From a checkpoint of a small transformer trained on Wikipedia: 17 layers, attention and MLP in parallel.
Each number is 128 + 24 x the weight over its row's rms, rounded and kept within 0 to 255. Layers, rows and columns count from 0. Numbers have three digits each. The size before them is the row's rms in percent of the matrix's.

# layer 10 MLP up, 384x128, rms 0.092, rows 0-99, columns 64-127
106:118144120096124140140151106172138117158084162179116143138089151104111137099132150135148113145152116120154130119136125141128097165099142073111130163113106095127178152104101154105143157087138128
095:069138129189125083146155132103132078179088145111109143127124137141098113134137109104121090147114162135117112160100149151167119137133135114125090170110116115129122088110166152157130113172133077
113:097081126172151167119115147153100100112121104097107158099153138139118137154069150135165102130088129092132126146137143122149152107205140136050105133107118083108113114101133114159147161126119132
108:107130065149139177168188090149146134152119126125168135140153148120109142088130139149183125129101134134122121158147140153124142145113173131120141100111100124123163096081085132131136125103087114
110:092136108133113115122179113135156181153097115143152104148105151168151097130092123141109137116113163147110141135137111162118116128130110142130095196117106093141142120122108162130131128110137080
103:138098144119163142119134115162118116128081151146105122132111122129163120115112149121104140138140168070115156138104128141113116134188117166125132138147143135133098154111120161149103198155105146
095:097134160127096108154166110146093168158109148134099118112108126144129079158071114144097091154107081111124131149114128163145130169106107086132108153108147139132131106167126121134144118105128060
097:114112159111082093175146107092133121114111144154162168147084151105111152101116104137133064137129140106131103159078146164128098129126102126127122148161118132154146121091130151110178142168118164
096:121108143106111139107157121138149119116159121125106094140083159135144088130111144128158137133134188112142132108089141107124152115131141139149086112090164137100134124121128162171123126152103093
098:070132135159086104152123112135138132154143131123144195094110150178106116163116111127122126111091128169127153143150134127129103139119146120139114123126097148123101071136085126141122119119144100
114:133118096158145128138126116166130096139136134110133168101111116133143111113096133101102122111130123131160155146106127134134158140173122100110097117161170109116131141127143164128148134092161119
099:124097159115133127125168147139152140134145138142179166138129113155119111100152144094151117124116144149141158083120119140123134136124091139092113173144097096117131139133153141102076164144159136
093:159102147121135124148117180135159095134116161125181117128125154102147121113109110159161125117118144098161158114114113161108152126113157144129130123136059147141094148108116133152127119164125110
091:127157171140128094117127120125166133164088162108152088140099173109161125144134117133134090130140151098164147139135157139107126103124137157137124177123100147117135151136140171102124130080113098
107:081129085091105133142156141127164133135136124143124152128116133140146063151106205122147148138110169155150129142100147135147150112159142086126137127155140127106127079125078157169095123071141155
108:106096108134145125128125109122138137154133182128137129087155180148131107135142104187119131161107116071148139155086137128121108154174159126125130104123094140125083153131103120101127160137117093
098:092105126135186075112152093123110134134135145146158113151092132151149136118082174157079130120113121095110148092138131132109151111114136131129111160124137096130096084136127182122133137112109122
102:132109135154073126167152120160129130133147115143127146092165148176137058102103211147103136138111155110134106127126121129109145159140163136137142136163136139123116106102111150142175120131125131
114:110142133134081133163142124157125079147124131130113174123132136107137099075152168119098132176079155141145177149093129154149066126112099113124119184137095104110119152122141140148151149151165141
098:103135165144120090116157150158175095144130123138128143090161124112118138136131113130134076074085107133149143187142147186132126112136136100147102118123132109127139103090123138126114116126129116
093:104118179113101151157176137160127153110160123090113137107103121108145138093136125122138112102123172159149167148130115163130102109143107112109108140104123109121087108109144147099092112122097109
092:156142131117134099156147157088101079160114178136179165126135141119149116179125182144131114098119096105124119138099112120170153157135153126109134140091085144130129111126142214116130149131133116
099:142123090129067162159143131141115120145147148145170169117185109107095158145135176099130142143101080136174176136124134100128110118188121094112119145124085148133136111083115129095138140111130102
099:150147142142139102110142157162122137189110117142128124113145138123123143096126123106125146128085138111140169136105141118137070104187136138114125125089098123118157106091143143124135139141137117
105:113100105107147121131125134137159150133125192119155172086078153132113109134144130135116111125120124110093128115101131125112079166147128104101092124125128111116117094127128159106182163147175119
080:118128125166115081121148137139116116117111180154097127108120163148140115133146168110125114139106105141129128134136143149170159137159113110163144176126101115123134133111123103133157144083151168
090:102121126091163086123143141145122123124141172154129191108138155162144090137111140097143117152105109115127150156095104147083110101139140117144129089106129145094115083134115118151130155156076166
082:124094145094107078146134141119123139109164142156155115116132136133162069155100152136121111084117157117115144183129125154127164142116133192088099087117163101148087102134114125110115122131122128
107:144146143085102179176126114138159108183122136119148114138109146126124116092125133167102088152119119112118164129124144143100137132122154089097144158106148125105095171085135132149127121157148140
108:145140133144126140144155149087174110140142184128153109136136160173142099143138115154138134112128128160127146138099170062153110096126121167116084132135131077125120121133132148155109122085159139
109:093116100155110086138130162121131141166133161168124109128106139188099125141121192128113126114097162140096136171152137157134117116106108127130087162143101073131082154126074155151131143158109142
100:111099156130141083150161107154128115147111134160104112102149170149178128134104155099151092109118150077133135121089162136132118128140122130127150126092105132138115155121162125123137144099135126
103:120123141180073108132143149126132130158101135153113116072135123155098155114117129099166121081120145099107180157104148150172136093156135134093093109119137078125154129131135153122152134169141159
102:119097147123106116121140123110162131126121123154118128054111138139163098109134144133127133105101129102135162106085107125114127184192095149126161093157178117125104116128125145186142170141148087
110:098120129080116136186183145163124097213131127095135146105126149154133153099071152098103113118115106134093133134061126157089137132134134114109133154155096104132103127159111141152110116153135118
101:126091102168144101141152093146111084137103176123121124092177180094133156125135102148079122097136118089156176148124150139110121176163139175120128149153115112105105138131138124142119127166175139
097:119128140139089158187131091145147095137135135091186088125128146148127156097148131163131128111133117136110113155118159162153143155123173113133113144132138078138183110095121136090153135134125123
100:124158095135144148194109139151118107113125160090131127063152191133139094137120165127101116133133162132130139162114140148122098139134113146114121146157137110116111128114086139120122101114152146
098:082138132119125121123153115095125098178132136083102167099142176121114131141119111133140126174130169154145155144088133163167144105118135121093125151119118121092130133128121159113074155102082097
102:110117111091097118129125082147150120154092146128127113161152145134132121136085167149098129121133133102180135139133162145114134116105135097153134119094113103136110073109129161129157141128115091
126:155100127172122110140159200119143120122086135127142163133096137153124125135082143136179063128104149135148162129111157123129143104142133116110126122156139151118123118143138118171129121064171130
098:162099151167095162128157130145120099156142147142151166135114178123138143100134112146135122140124138161145167135099141126156102124157169110099137152098114111101102137130102131157133132141193137
107:110129164143157122170154155126133127140101142087100123094114110146144165115085115144140129142126131168149170103126135118114113154126130144119104174124123112114101098112130144123101131113152110
094:137142104122088114125140142150126146156142111165146112118126134146146112142067150142193133107123141146129145155114140156135105141121138159117132123106130158095085065165150121130114118151113106
106:059108102141110112117122179107141129147133135119120088090129137131125113113104148116175102124141158112115140151084154124143152108145127133091087148135141102126076119153105129116118176132087126
093:138150123128110103147118117089142136148111193119176140119114172149108123132129148134137098099155153132123140111076157159111108143106118132111123124093116096125112144120170151150136142164155129
104:083130126128110129123131081146160100128122135162138130113155131109156104117101152133143135095119181135171115127126168101141124096129098140061111127145163140105092159117119154141105159124141169
098:103105070136080132122118119112137120127111139117120117120067142130178138131133147142163105111125142134138119145131161139139104160124116142124085146109149144137092119076116152095082119089109144
094:169133146126120127159115132112134167160143158134126125125124107137136093131114139192139119149155093086114134125100130120118137142095125179063110141117140097103069113127147150101127115129148104
093:140126136122139144111138115127129091137153107114139123089147139106175111105130136140084102145079099108165168164168118111129133129150097160122125150092129117102089082111133144176185151079115114
105:102131099131108148150154141142130089128143146131115174123139119149148118107144136120111128153117152114119123159131148133177113135194146110110121138160146084140112163086090170104117174124107137
101:102082137161095110117148168068123128107117153117117148145119131092118111117093160129164133187132150134151131173125211106113120158131141107131125109140134135101158125102165147140122145109130152
097:161112089071102153163112077144148134131146124134140118125129143121125149149131138170172153131103104105128168121128121152151136120067142134122123149100088122112125104116149127115137145120094138
090:094129142144098120156107096158152100137118136120172117093109179128105165112151123130145090103118128147091162112133159138138154131177171115135117102117133106144071102069152140190124143126146136
127:156108141147111139142141136126123093131121165108123101136148133159102140110129141121112117118106160110168125132105139106129111144103124147088115143156160138129102139075136141194096187100102127
103:123173102078046141146152138129125140164136141113134124154133153124155111096130113158148140142129143136141146160105130136123104137107134127105141109139106094132125135115141150091176151108146099
100:113098139137130125140161128123143126140149140144114148121079121132165160182111137094134139096136118116137179102140162133111143104161123182119086153140140144137133125106145108129122153121178067
097:103126162081104105130129126146148167141136161100130133137159135147140094144075169112103139106126143134174137113122086086098103129118122135128109141139154154099141137122123128113105125149117086
099:111137120161080157151144140131104174103066129126100155130087147129155145145123111112087129144145123088155156100142143133123112139113144170059089161117135082111110123121148138135124148115141095
087:131124098148124127169112110127125134120110160126167114133153143170160116128064132103076130130126139132115141116107169148144153135129161172092063119111097122141099134135139178086094131142124144
101:129125091112130111139152127129150140137135135108192114114162132176137109132145176126090080122154126117132122134089161130105137144103165107132116134181148139141168136101159180105053170128155124
097:141126134096134112156152107138153123136068158160113144145162112133168120155114136140131126138145123113147115117101184178122153142099133112099116148096137094137077137120131112171123140114125166
090:179110094118121116165129142149123147121142159100189131148130133139080129133131106135067143112155108104153151149118119121179082105130169137113128122162119129110149169098147161089132159155095130
096:150117126150149110114160129128116101158121129104139148090092146104105101110075153139151130086121099139124134144078153147127151204130107098155130147126087154113162136148142156147101119126149140
088:131086126146108104148123125129100147137134151109210094159123131117141119138120131157109104116104094123143150169131154133119118093126149162108126140071094127130111098110176141135090139166117148
097:124090119096114123114132155171135092128128124162175148125116172115168133123111179117116135107109132121144145130172141174153180127139128085093146108142098138112117115117119113144092147139108154
097:139075124125130162177142114109120147108124154128127129136105144154159052090110136122114145154138189129154131122126141152077132155128133176122130124154155089143111136148102136118095103134128112
095:141125137135130136161120120190155134116150166094172168111155174136130140139108127160120108087128107144128136123113121138135111103159108095139120149096116070119119112107156134113138107149134102
098:158129122144132108179131164136166119139103155122144125098154149126097091103091140177101127130100130119146135101091109158126161144106114115098117125173147122114113135140115149145094107148119068
100:103160138145118142147119063152132104131141147106149140135110169186173088137115157110153101118104152127110126144106158107114105129103128119156112152134119093141135122128149180112130126161124089
106:155127089073125120160138131131147173132101135161103132107115178114110155153119106138102141138141154073135195137107155165102136114108142146114118112148109129097115117117150143099127144113107120
096:155116101120111129123115110124126126121148155142157097102122174195111087124110140171130077125129122115134132166129175116122202120148150168139116133182139104112134127132147120155127124092103145
108:093102153099129116156129135158135116162094113150137126164107129100151119158073155135090125071117110118153149159117130187151140154168138145113100150121129135115108129117160116147143140146143114
095:112100097105083113116128145124139087134141100105124125129121123104147122159114161137126111117111129099142150120087132126156133109133130148129090132124147140118130155121156147155098168110126113
092:086163105129150121132128134141106144132102145134108144116104159119114123109146102117143106110112155096111124123118121124167150140104122146089147090120126141090106090107185131192125165115118133
101:153102093110134104153136129119109102138108140143113127134119132119122147109126117175121079155122091079161174153106128109138126174137148165127138115132140147118096129074163178120121151106126146
106:113114132112116115123132109164129084136107124156124139107143153185100139102144140105130117127092142111112117160138140162157153165162165149144113095108128153112152156124144170142078167130104142
090:155084166126135103142164148135132122140133098168145118113134123150145129111104110121179113120082115109098125148080144133142138110128136128130132139121108105144140155122145120115117131121105160
110:130156109166120136172153164135163152161124127107123139096135152179124161133129152139085111116086091140155137135137136161107119147145086120099119150159110129138132082108098116080138126113170093
096:123143074116114130149166143160134112167149126104156131116157128121102128095137166114163104099111101098112131184146121169190122162138140116126128124114122107128166118056085132107113101121116093
105:122159104112108182147128130111183120130123135152114121123121152156154113114116149101151109156101168096157131199128139087152119104130148087104106153130109121127147156122183155193061144081093149
107:090100131098116139156122112092133114169078132162158115090141113148130130168123125133126138141099148117121139141120152138184126113173108188105107109103172113088138111148164138147164126131108152
095:125101080133117117129151149091116125140152157111124163116136164115129099148150136133137140116130092074153173099103114103098144122160136129137137134134083140126141171121126123126142150086122055
100:121111138159137155122124152148183127133130117129110137116157156113136132123127148127113113119103100114112145121104136151122144160155131132088133148186153111133136092125116143120137146107147158
109:157142095112111141140138134123162140185153116127130158095098165156118107094140127195111098107132114132132129119118148096131151152128135117084114102088144145095116149118162145137159132106117131
097:130143107113170160160143165158154110140148088127105154073107145160143121145119122142132088106124098124161128133123121129121118143091122128144115091160139104114091089137133160092094133164174140
115:151102094162114165171133141154142089134090128157142118081192146123105109113108113101109101079113106095170128152079144168143145107176116154141103131151133144119154120143158122184106141125119136
098:139153128130112123126150120148166137212113119080125157120131136190141124134148113130126141131127161122129121150130151092136153175145167083075105094174129124139139113123105139118135145143131090
109:118114134158136112152140148130152117122114114131120129080135123088126110138104110120150095112128155105155124173070145138143130106183107100129098147143137118130131090121104172166137126109107124
087:103108089125166132133146135121120096152112163096142145137107133174116096104157125141138121128140114113129140132145121139153186137140119104097115167127154088118113147102094147107105141100137109
107:139139138179126130131146180170142161178155151127133154151117134134149168127104118124153111151119094109137168097131134161133137102173127088097114112084120094104132121100131163090143124131146126
103:136121142131129134140148112098131102151091145089170149082123143143086117083103104139155141133160133070126163145088121111162110123131109111087109158126144065141165131107097134120131159107117116
095:116105113150097149161149126150110119154138139131140150137122132169153080124120139171173130114123148140142118102121122093134128090166084084103107179154136111135139112104097162128122137087143142
105:107138132163128114136129150113106114152117083108130114129110180088136097139115129114108063136118155092129141122112119094101116136131157133068138118144152158101110117096076135127143181125126127
100:101123091114105118152154154160123125110143107139134113136130117183117111135113108103106143098128117115124126144158124101133164120112129193137092129121105094147128110106102144139161150168105113
101:123110104147115116126139146115128114127137132139103116094123102104132136066112136184134145170095139120152176155111104164169091108144101109118110145129120113125073130114134145167111144133146101
103:113166099123087148163113120183183160157102156107116130121131122149120161118126130104160119140083129112124135173129111131188119178129135137087111127139112119123133109077135119102108135143114115
106:150092130084089126174148087152141102126116142184143128154140100155123136129149119157187122126134106084112135198123135090183106132138124118146128149119106122142130135110191162101150148175096133
102:144108148119079136178151088140154161181093131123126100147122150115137169101102160116158122109117135129140126170126134103136126111111176138104139156119083136112158116123125113119167106152130092
100:094127124155120130135153150124130137163149125075178152074180139149104110131102132094156111139113130183116101143095143169150170125096101099131102144134148122146132109138144153116132137136147084